config = dict(
    num_hidden_layers=16,
    hidden_size=160,
    num_attention_heads=2,
    num_key_value_heads=2,
    head_dim=64,
    intermediate_size=640,
    vocab_size=2048,
    hidden_act='relu',
    norm='layernorm',
    norm_place='pre',
    norm_eps=1e-05,
    positions='alibi',
    qk_norm=False,
    attn_scale=0.125,
    bias='all',
    tie_word_embeddings=True,
    parallel_block=False,
    init='uniform',
    init_std_qkv=0.037,
    init_std_o=0.00731,
    init_std_up=0.037,
    init_std_down=0.00327,
    optimizer='muon_variant',
    learning_rate=0.00659,
    lr_mult_qkv=0.7,
    lr_mult_o=0.782,
    lr_mult_down=1.5,
    beta1=0.9,
    lr_head=0.00812,
    warmup_steps=200,
    schedule='wsd',
    decay_fraction=0.561,
    decay_shape='pow',
    final_lr_fraction=0.0,
    batch_tokens=32768,
    max_seq_len=2048,
    doc_mask=False,
    train_tokens=263900000,
    max_steps=8054,
    dataset='wikipedia_en',
)
Each number is 500 + 50 x the weight over its row's rms, rounded and kept within 0 to 999. Layers, rows and columns count from 0. Numbers have three digits each. The size before them is the row's rms in percent of the matrix's.

# up: layer 4 MLP up, 640x160, rms 0.126, rows 407-426, columns 0-159
# down: layer 4 MLP down (transposed), 640x160, rms 0.0448, rows 407-426, columns 0-159
up407 098:484470585496539539485514432488527560501459501585608468580501553466382525564462442507481489460523467487488404476388536419478546462554488543431437510460465470462473521533511611530482495467569463585639499489539459468573462506477478569406460403513484498560527469540458513479497459540549399435452561422572532482520521488497468499462506494505561450496599467435560518505559554465527518476389480567448452553564499477489473438529570538600547564450463473469416476518396517483503475469465589
down407 096:526580519463539549433475518477518564578467516446500527545470466550462633588579477532514428400522529439472460555533430517401485546550472476543397517489525486463429476549501553503494482502489496549433560396426420502526465461466486504450526426543489507380534474416496495472606491611473538470420510530448468470425428509527555485476532479460463544553437500482460583522513590526585530582514551468490510442474485454561552604528505487408420521506552465453557458507572512531466536402539536
up408 099:524461524525522549521447452474596482525641511443559553492455526483547450438477493516463556573563480534576390519480496484602586494531394476501535470503459496373537593506511438549458608521440513491587537469456452566508471569532497482567551479513436574519510510513489528462608526493550476500469522437470400524512489460496485540423512479515494476527593602445456558482444391523434493458525555528441460454570454505523510510493537494550402545481480565532509481495374439422492433501554546
down408 099:530478482540514523495545419622562578487469490442409505518455553536440556476540513502594469462565508426448454450591540475455551504397518485470478520500462473409484453545479464526407514476505447496544488512417522517445527519564469528469553486473518466456513490517559528441429570464476504487609558588420565555539537556454403558504563531453473393546452495431548536524490526452465563591460417573616469518463449453525563550477538459475466574538459530450535465465596497483553433390483520
up409 104:377456602535527498540555523536453583576476476498484493518522424571566494486471492427497484548517472483508537576452477517464560528555604456507473515549523527597459365497535473497578527497549438340509500498494492467503377506538427516574488398568532553516515500499472480512503512510450417486460580445477426519500500540516514517381475501531460539470538436475511511548492379523515454507517482510511540522507610430518490522567574561578448480515366471447545443505614489519522479563502526
down409 111:538546522524456435545556527488432512480551531519457482494459484507423440565544545430467534499471469440459478517510441542420496496503560568510490589462536525562478488564419529519542432535468475394536471519568558465595491510505560514565462471490573558522522536454441454492471413501411451541519478498491435597576569509581553464363503490525471571586474478478550561526533485499495446495526534552435475361541511504533496427441418480646494490495430487508431505608499584555510504486412412
up410 089:538558547523511559453468530611423543485420488493465613468514497426460454504464489519448557452501491488572507488552409425367496497474438528582486553549530479608578542461593505474402524494546510509486457508601460576551474525494516506463554475586509587578479437472504546517448448509383461462483588506527573470465488478557451473492595429478553502531452425421425547498557545440464500499500412450521528473454464496410517478516476534567469494492563556508556455522498536461585437533586526
down410 081:434546482461551442670557563510534531403452493474489479593469486536469459476532463543443573490472542490499549487462533518473420481467467470479521595539418480457434515490552492454576513470587453580521492552514486420530550496564509566547434449525460473417488551517558561514527532531516524584531466576517512461390554518384497551397417494490461474496494536535563443397500516470522508456471468429498429469451470475640508459574479458518478590448539449544525603487461490453511539567507442
up411 097:478510485522480502435393439490468408453558484391415501553485507518469509478517464508561503546465410502470540504503571503484540563508554441509427497589489476499618506456458505423579498500503493450536448431467506459498487492522441487438565504491531410474554508530433494522522382506626402400519524571543573474468514562493564423457398517578558442552523472535555489416614538443442484470501497481509488595485503514443505412470551426572495506475511533432582463489469424446486548412523475
down411 089:512487586523639532522460490469473518555492458486546414431510462488496530483507432499540439470451415451493429527476480576496510548480458492451456565409485417553536586513470521416442471576511524455559502563640483515572507547511513500516459571460465570539476514521482426522460571473543453508386469430504493547454511533652438572486513559556526518517498364471546520469377490479516493497546494500625549485508528446465527489491524575485479429562523540590440433418537513451508469537515523
up412 100:473506502510464496490514525520414467447468474549535413428481470534505504413438603489500459536486529444484514465473374580512525422591449455508466500443572455516381551505573470542456481518580451579495590521582496489513459504398548405469548506520558532464498508423402488554488390519507515479510572500395543443574523488502529456522503474462572472567471524514483489521467513542407518489533466403563510539444471494474498494573545504563580470512500533462404442493457613606612493474543463
down412 099:524475562498513531542445507568527501482439552554457597501495507523552445527551427504556496447472566456392504500442528549470513521388422435504596527535463552499511423474471472473465471471439457557470515555442502529470541450438433637498510470466510455474495507551516500507468517515577528531502538503567488511599490439443422574451475407508575548552516554448449461563427521481511596450615561583526440537518437480516452389601422538528535587519504441439510553516539448447467492541514611
up413 111:468554494464469382533499605528511552624467513515492451514525463461576505481475562462518475553396549524482426502458554483478456511488484407532511519515480549536503501550484512438384458545563472554529447483399480546465587529531538470509458450446461547533503450557421444498444541575449469571487537525590538462471540484555388551468487580501389478520511529485422470472408488551454508459583577491600485499470511495549554568542552520505465515401499439410497479528562423446459441467394560
down413 105:486509467517518410466492455507524461515496489501558471534508527561426476547499361525513440563516520448516530490540483567523406458478515540394568433447464494578626546499520460400475492593585509493531429534462475542500528387480469460518527464523535544557531465515467466440419531575565555466489517549515479410509520465467446491524519505476469595520531501441445431489502427498514497437502523500452445528575498440504546530574571511579469457475549499525538618622433437595492418359484545
up414 097:499465429566472491534461531422480410434599476457553522496547583517427547550596549521542418437432557547467527574494495501514466461484503539513457536443499587561537372519494504522551471429500530512560502530536537496455557427450376571537514484531503579511507435493435487467566378585573463486477496525461460446542516460463542595548531488584524498536444459424532494521505527499457420522451380450474596486476456427493555448558412432466490505554506536474500537481497436463506378484524482
down414 088:486537481514477452450472504563440544446484431576530426513419400498538468479566388522505510491531469498464544470466431509568520605474546554441467579570410519482514533576519539568516533577632448504523563536496478599365488493490559501419552394475467522431536376488476540608477477469532507527509527522472454507522458459550488466527521534511424443470463608521504477459512553503548534530451601508524478465484487525582509577496507474493526543455489496420419487482468373548567566527464517
up415 099:543522601446485524472511573468484552489495444460413523493626506494450505475501557590569531502544546536464522538503549458482556574453504550487483475512496510475496504494484467475428408485575542426514493506496523503501442442513556495448559440409533584474419480564657409492544376492528512425501455558424409408498508516561515442533485444505454447466574460475460541421490453523571507501500396424500519546492551534459490423455463463475381490457499515549512452389586554491496481496574438
down415 094:454498543457467565440423475482517473520492626475516484470505493575523541506516383530525495567513450452497473526508512563539515511576488500503515568508547409520445433558529492476535430519561505633503473435422510581556542504514529471506504569449462488486443527503481484377479501409420516519559505480456608554489466461509469523506481536550556446426446450583406446480400617417533537515528527424525452529513438411473504438382541520512518504632553555520432501543571488479442470538446515
up416 101:467549476454496501462520486540394448458560565558501484505437475487454514555496512445464532548502434552550519506406422460454513522513487465470495511451468479561522560545526465527490534407645504379456463436524513519524505546492417338503503474475523500517488580520595415597499460399563490529550548502496541509561606421515544521502477478409465544548412472541444451466529499497612531458464548381450498466431559445430545437486549482489528551556438519554539467510465428481522574516500468
down416 097:535487554560510573570536467550423466415508469440519517443526553566514450395564548411515459516451478523462504532530495596425462446440460480494533393538499517558595521457479468510583582550515478459567573548432568530480449479484533558479435463527477365541604447471455490586461564506518553450454515476481507464547467598452458512501532581516368519559444458501466450567487503436477486556427473538553523512460431533489506547547447489478424443530476498452539527476513602513411525458573538
up417 092:437473434453507423460482463513548497538456544536451570472533503569586490480542511563553466564426437456514510508438516512535468505552470616478460494533457524442429522531578482538481480568497520584590530488481464468532533488538480478588575447435495493560452473465410454527456477444453486538457501441493502582412463451521451498475415436443521525413597540482478578409543498474445440502473571463514468447610437580529583520470518474622522493492537545386432478518537528459519516588488639
down417 095:422483486502480552493604494570574540496554470476549537515511512498554576471447456453573497471522445502582493515510544479443524560466516628442490465551465456514455640562501548531497468473617521531478564570501508397497405532436501448547449508526480433428435586438536457523471525503476527431623538489448542518488526472521486535357515421468440458471555483523490496523522402550442515580491484523515514546502499460473480525436488519488480480553475408528513542499460452596469594382400459
up418 107:482514441470461413485559505542571490413403542467445494445471521500530601477571491491388584501450435524490448545447506461495477511502460534532494531441453548493496482502556450527503533494498508538567493505573589520479481485499436425538495449461503506597476523536423432513537449560477551640501506484565515336442473527471495398519392549561578489467521464473492467493418506551527524477569424492658539495545515461397533458504488560507492462444502418461518464533522522452427550582565472
down418 104:617570501513361491465457507544561534432470474493499511463464566521483553416463474601447526480467481634499559477463439420483596551430497519452561557485451563487445519574523462530587533518439497574509492462486554504471497533519424516514554457498586493517543524530462387544534499472498545451577489510460470452495457476562507426481482395536477498563562475555462574563513430483527494589466548380560493542604515508426464482516459469545522429563583466429583446510468529452465486489447456
up419 088:579519570539603463504520444488509494458506468568486524575532530521540505443482525504473421449481523497417504472494414493389588470489537440509451475576498505490575474540450444494557497542562585382491528510484475594486624598459502398508531529533473519454442487452432530469519478464425553528547596602529468492471561395500515437487431402447501522538546426558447528457520497510402614518544487472456580483478516486515499541438507522591432487479514522616461511435479432514538450471537515
down419 092:486484475545434565617561530462532515526432517447442522512588488545461489483382447545512522500433517541568404603506499471523481593452464584513547488452459519486530525484548516481431456458524452494482486500512558447578469472498543497511573446520554505560537502525562460521496522458500345419541461394467559435433529672467464502506495541497481525484520540505464531530500416448454457478438491587491474532530583556498444534539478483469522515503461542415482557546493522394427594563440603
up420 102:531455455502492555483453519498483581472397510559545558514525492492496454516469559526490487472463421492503496507530573528463517486517409467502564543461597447495446537478530528480579512575391495531540528470590509471527528449505660504577578545597513524543497515510420531451468447539558477461472528551492502462505504351460419371565548436421579425500543487487459494465568492547430470476484536523510551517589520548585478464468445496608473496539566515455428547433523477607515474404492543
down420 114:498513545526493388560461573551487564545535426540515479586506454565470576418489502441572480477546449598630474417499538599504431501524600429458514481460622458522580579474450442523450425530535479458482506515443501560538446528452409490480433561455446454486512542484446587539461535525456549523526521487479445523490506490514502553482497520466470489524581534540551579557410453486485471394442399540517504514507491444464529587444522419407481438560456490566510458540509467554492529458439551
up421 093:451513512434489491522544578524599515580372474496536460508479425450482470468447566469499547546588431492551430451472468467497483496551541581492473580511471535467538518447470466488476507472508519434469522430447465556421574464554534458471497505484543515527478499502496539554505498510521485508455475433471512552486406457536475643466480454535452503454593412511549537519512525429491455428506547497628457461570592494411480484598490468441497500480544439512432482500426410370499624556465376
down421 090:465567520588420445422450486482535468494528529496492373430575469473530541536443461387485508527550438493561542517498504505470423480567483532518526536492549467515513461567579522402511571453511479398496397493435471452544545544593538561530352520534537450505402422475502515577498505545432485460536560478483538540620577514492544531586417458532570564507480618596474475511513478475492571402474472495445505528519473477436520552467415514464458491539535459512423485508464522462555522525513479
up422 103:484431570461526488482575543477575516418646488414475523455548565444445398499491451413519418512496538544437482461565481552492587464521479487459522477384464562499522500493522517478470547531521498407456415500567481459558489461504397587507524507456502407545505526529438505609524472522454435556505557526462441545574482469569503539515445472532503455374439505501456453576453478585467520434531474475429527478468467570457440600497427516415456472561464532535507538450507506555525562474413516
down422 100:506556488504538590526457506533486364503522476499502421465525545553495497440535414555492411541504533510533526418523496470453509516438519567437453565433467451435453549524506479556518454470479480546490529449501502446528404423478534459528563450526532560531526497500478551494562457490487457597553448448548576556494465463559659556388460456532543516463557514415608496453559514430488502442525445472539399545462467572531449552562509493532439528479550504573451439503613509484564411552493399
up423 109:462469558562496488430587497499548570406487510519617438447428477493496512553488470452497488431458451515526501547538478477553433541554480417514401550474555479406570500502543507472483444447462544510535496394561456534479525369556417582498546452552631615477602512537456500483506507596479478418400507444515489476487599522490499490463467489546432544539587487466488511514483530498410519496487491486531462508554602483510470516431542450512582433490472582567520456551519449497522423493577539
down423 121:488400468490522520452488530558489490482484520512481452497479534570498438514636437518497480467507472415486535506437485487528499461519519506505452585422529471567451445593508480431434556537419462505485591462505446470607470445501516459490508557515468607424484519500544440558539518541524538491552387561462570577485494465469531502557502493469571514461517458456485530495479523498648532388530480471484543547498528569506578550522482440393455404533567561516558379576460380559592524494528466
up424 086:521469449502451468546486530497502509544501490460504468506470455433439450512480529418516600475540465548495491491421438545607531524504528532432487425472628472476525468497530560464503521545445437583561453638460502522550510507480560563505465387629510523445411572459521545505489549550491461460482501510514513514459431468497489474527519481612539482580631501529465379481432421472536461462428470511449428582497519484507481498491437507508465546511459361629436413505500468567464478513484540
down424 092:536486426497486538444463447515480478467465526481427503517531534572546566498409490546365431528527588500436460512563533521486461527436466512545483484497478687464489450514467530558574432506473447567482552507419499499472542589424512485592517440500539537562569460542507512510477485457527541465530638444469596546451467410504521508491527533501374497457439395503509474571498458445487449492608508477476439528481411580525460501515436432450526544476549547523515510487554628508519525465505533
up425 092:508455483568506644493472491427459531420519474433420459579419480513430479545468569536568585500510500573506411462484459463498549450459432528514476593486461404394522603460390481464559501508550474508533511521494515516478590501482425450488472592511474497513417506485493471512519440488579507514468562411496509385495536518504494633532488532502549456519452467529465481494547477526454538388484539409404518496463533470560537542483418431541420430490428481576495480573517488456526477460573530
down425 103:398499489477473408508410506593445508477494525512550474555493481540400539494523532617415563431566531494454466492526493455436503416427456479463515466522630521415551577558500481483480477607576426517500541550527455524538595494509533503529526568485458568400455610454464519536555487482483503490466479512450497518491460516523538509550484427546541492461452492534632515487593541534504488493481532539545474511498440469608450443581457512407520547561522518527466504463569395498397510443470417
up426 117:456477535487507640528403515504599510405450471482588545478477424475421523468461501499469562559452510443546405349491494483521540496529496599579520452404508493510511471526468452590483524465505517585563490523491507532521478567484509491560477528409504583558612523473485368478532552466535496442525580535436607548418521469545477564575503525524520551601505502472485561544446449464460477540458544402542515483538534500498507523509458457613513425517484567463485493512558473534501462549516558
down426 121:475492518390466476534612575546550505462444521489550464461432439509489420529449547486525531450411569571485382456570532470484639463514527468505626534421520441581528497512454424540483537532470508483476603493452555538545517517540446482504563535400447448535458554500466531460454448527368510440480485592462449490536451566480497507525503426490461450494472535552516583555448472422444467453518542510438524525500470555511462557548573495574467483508521380528474535545501476617520512438488510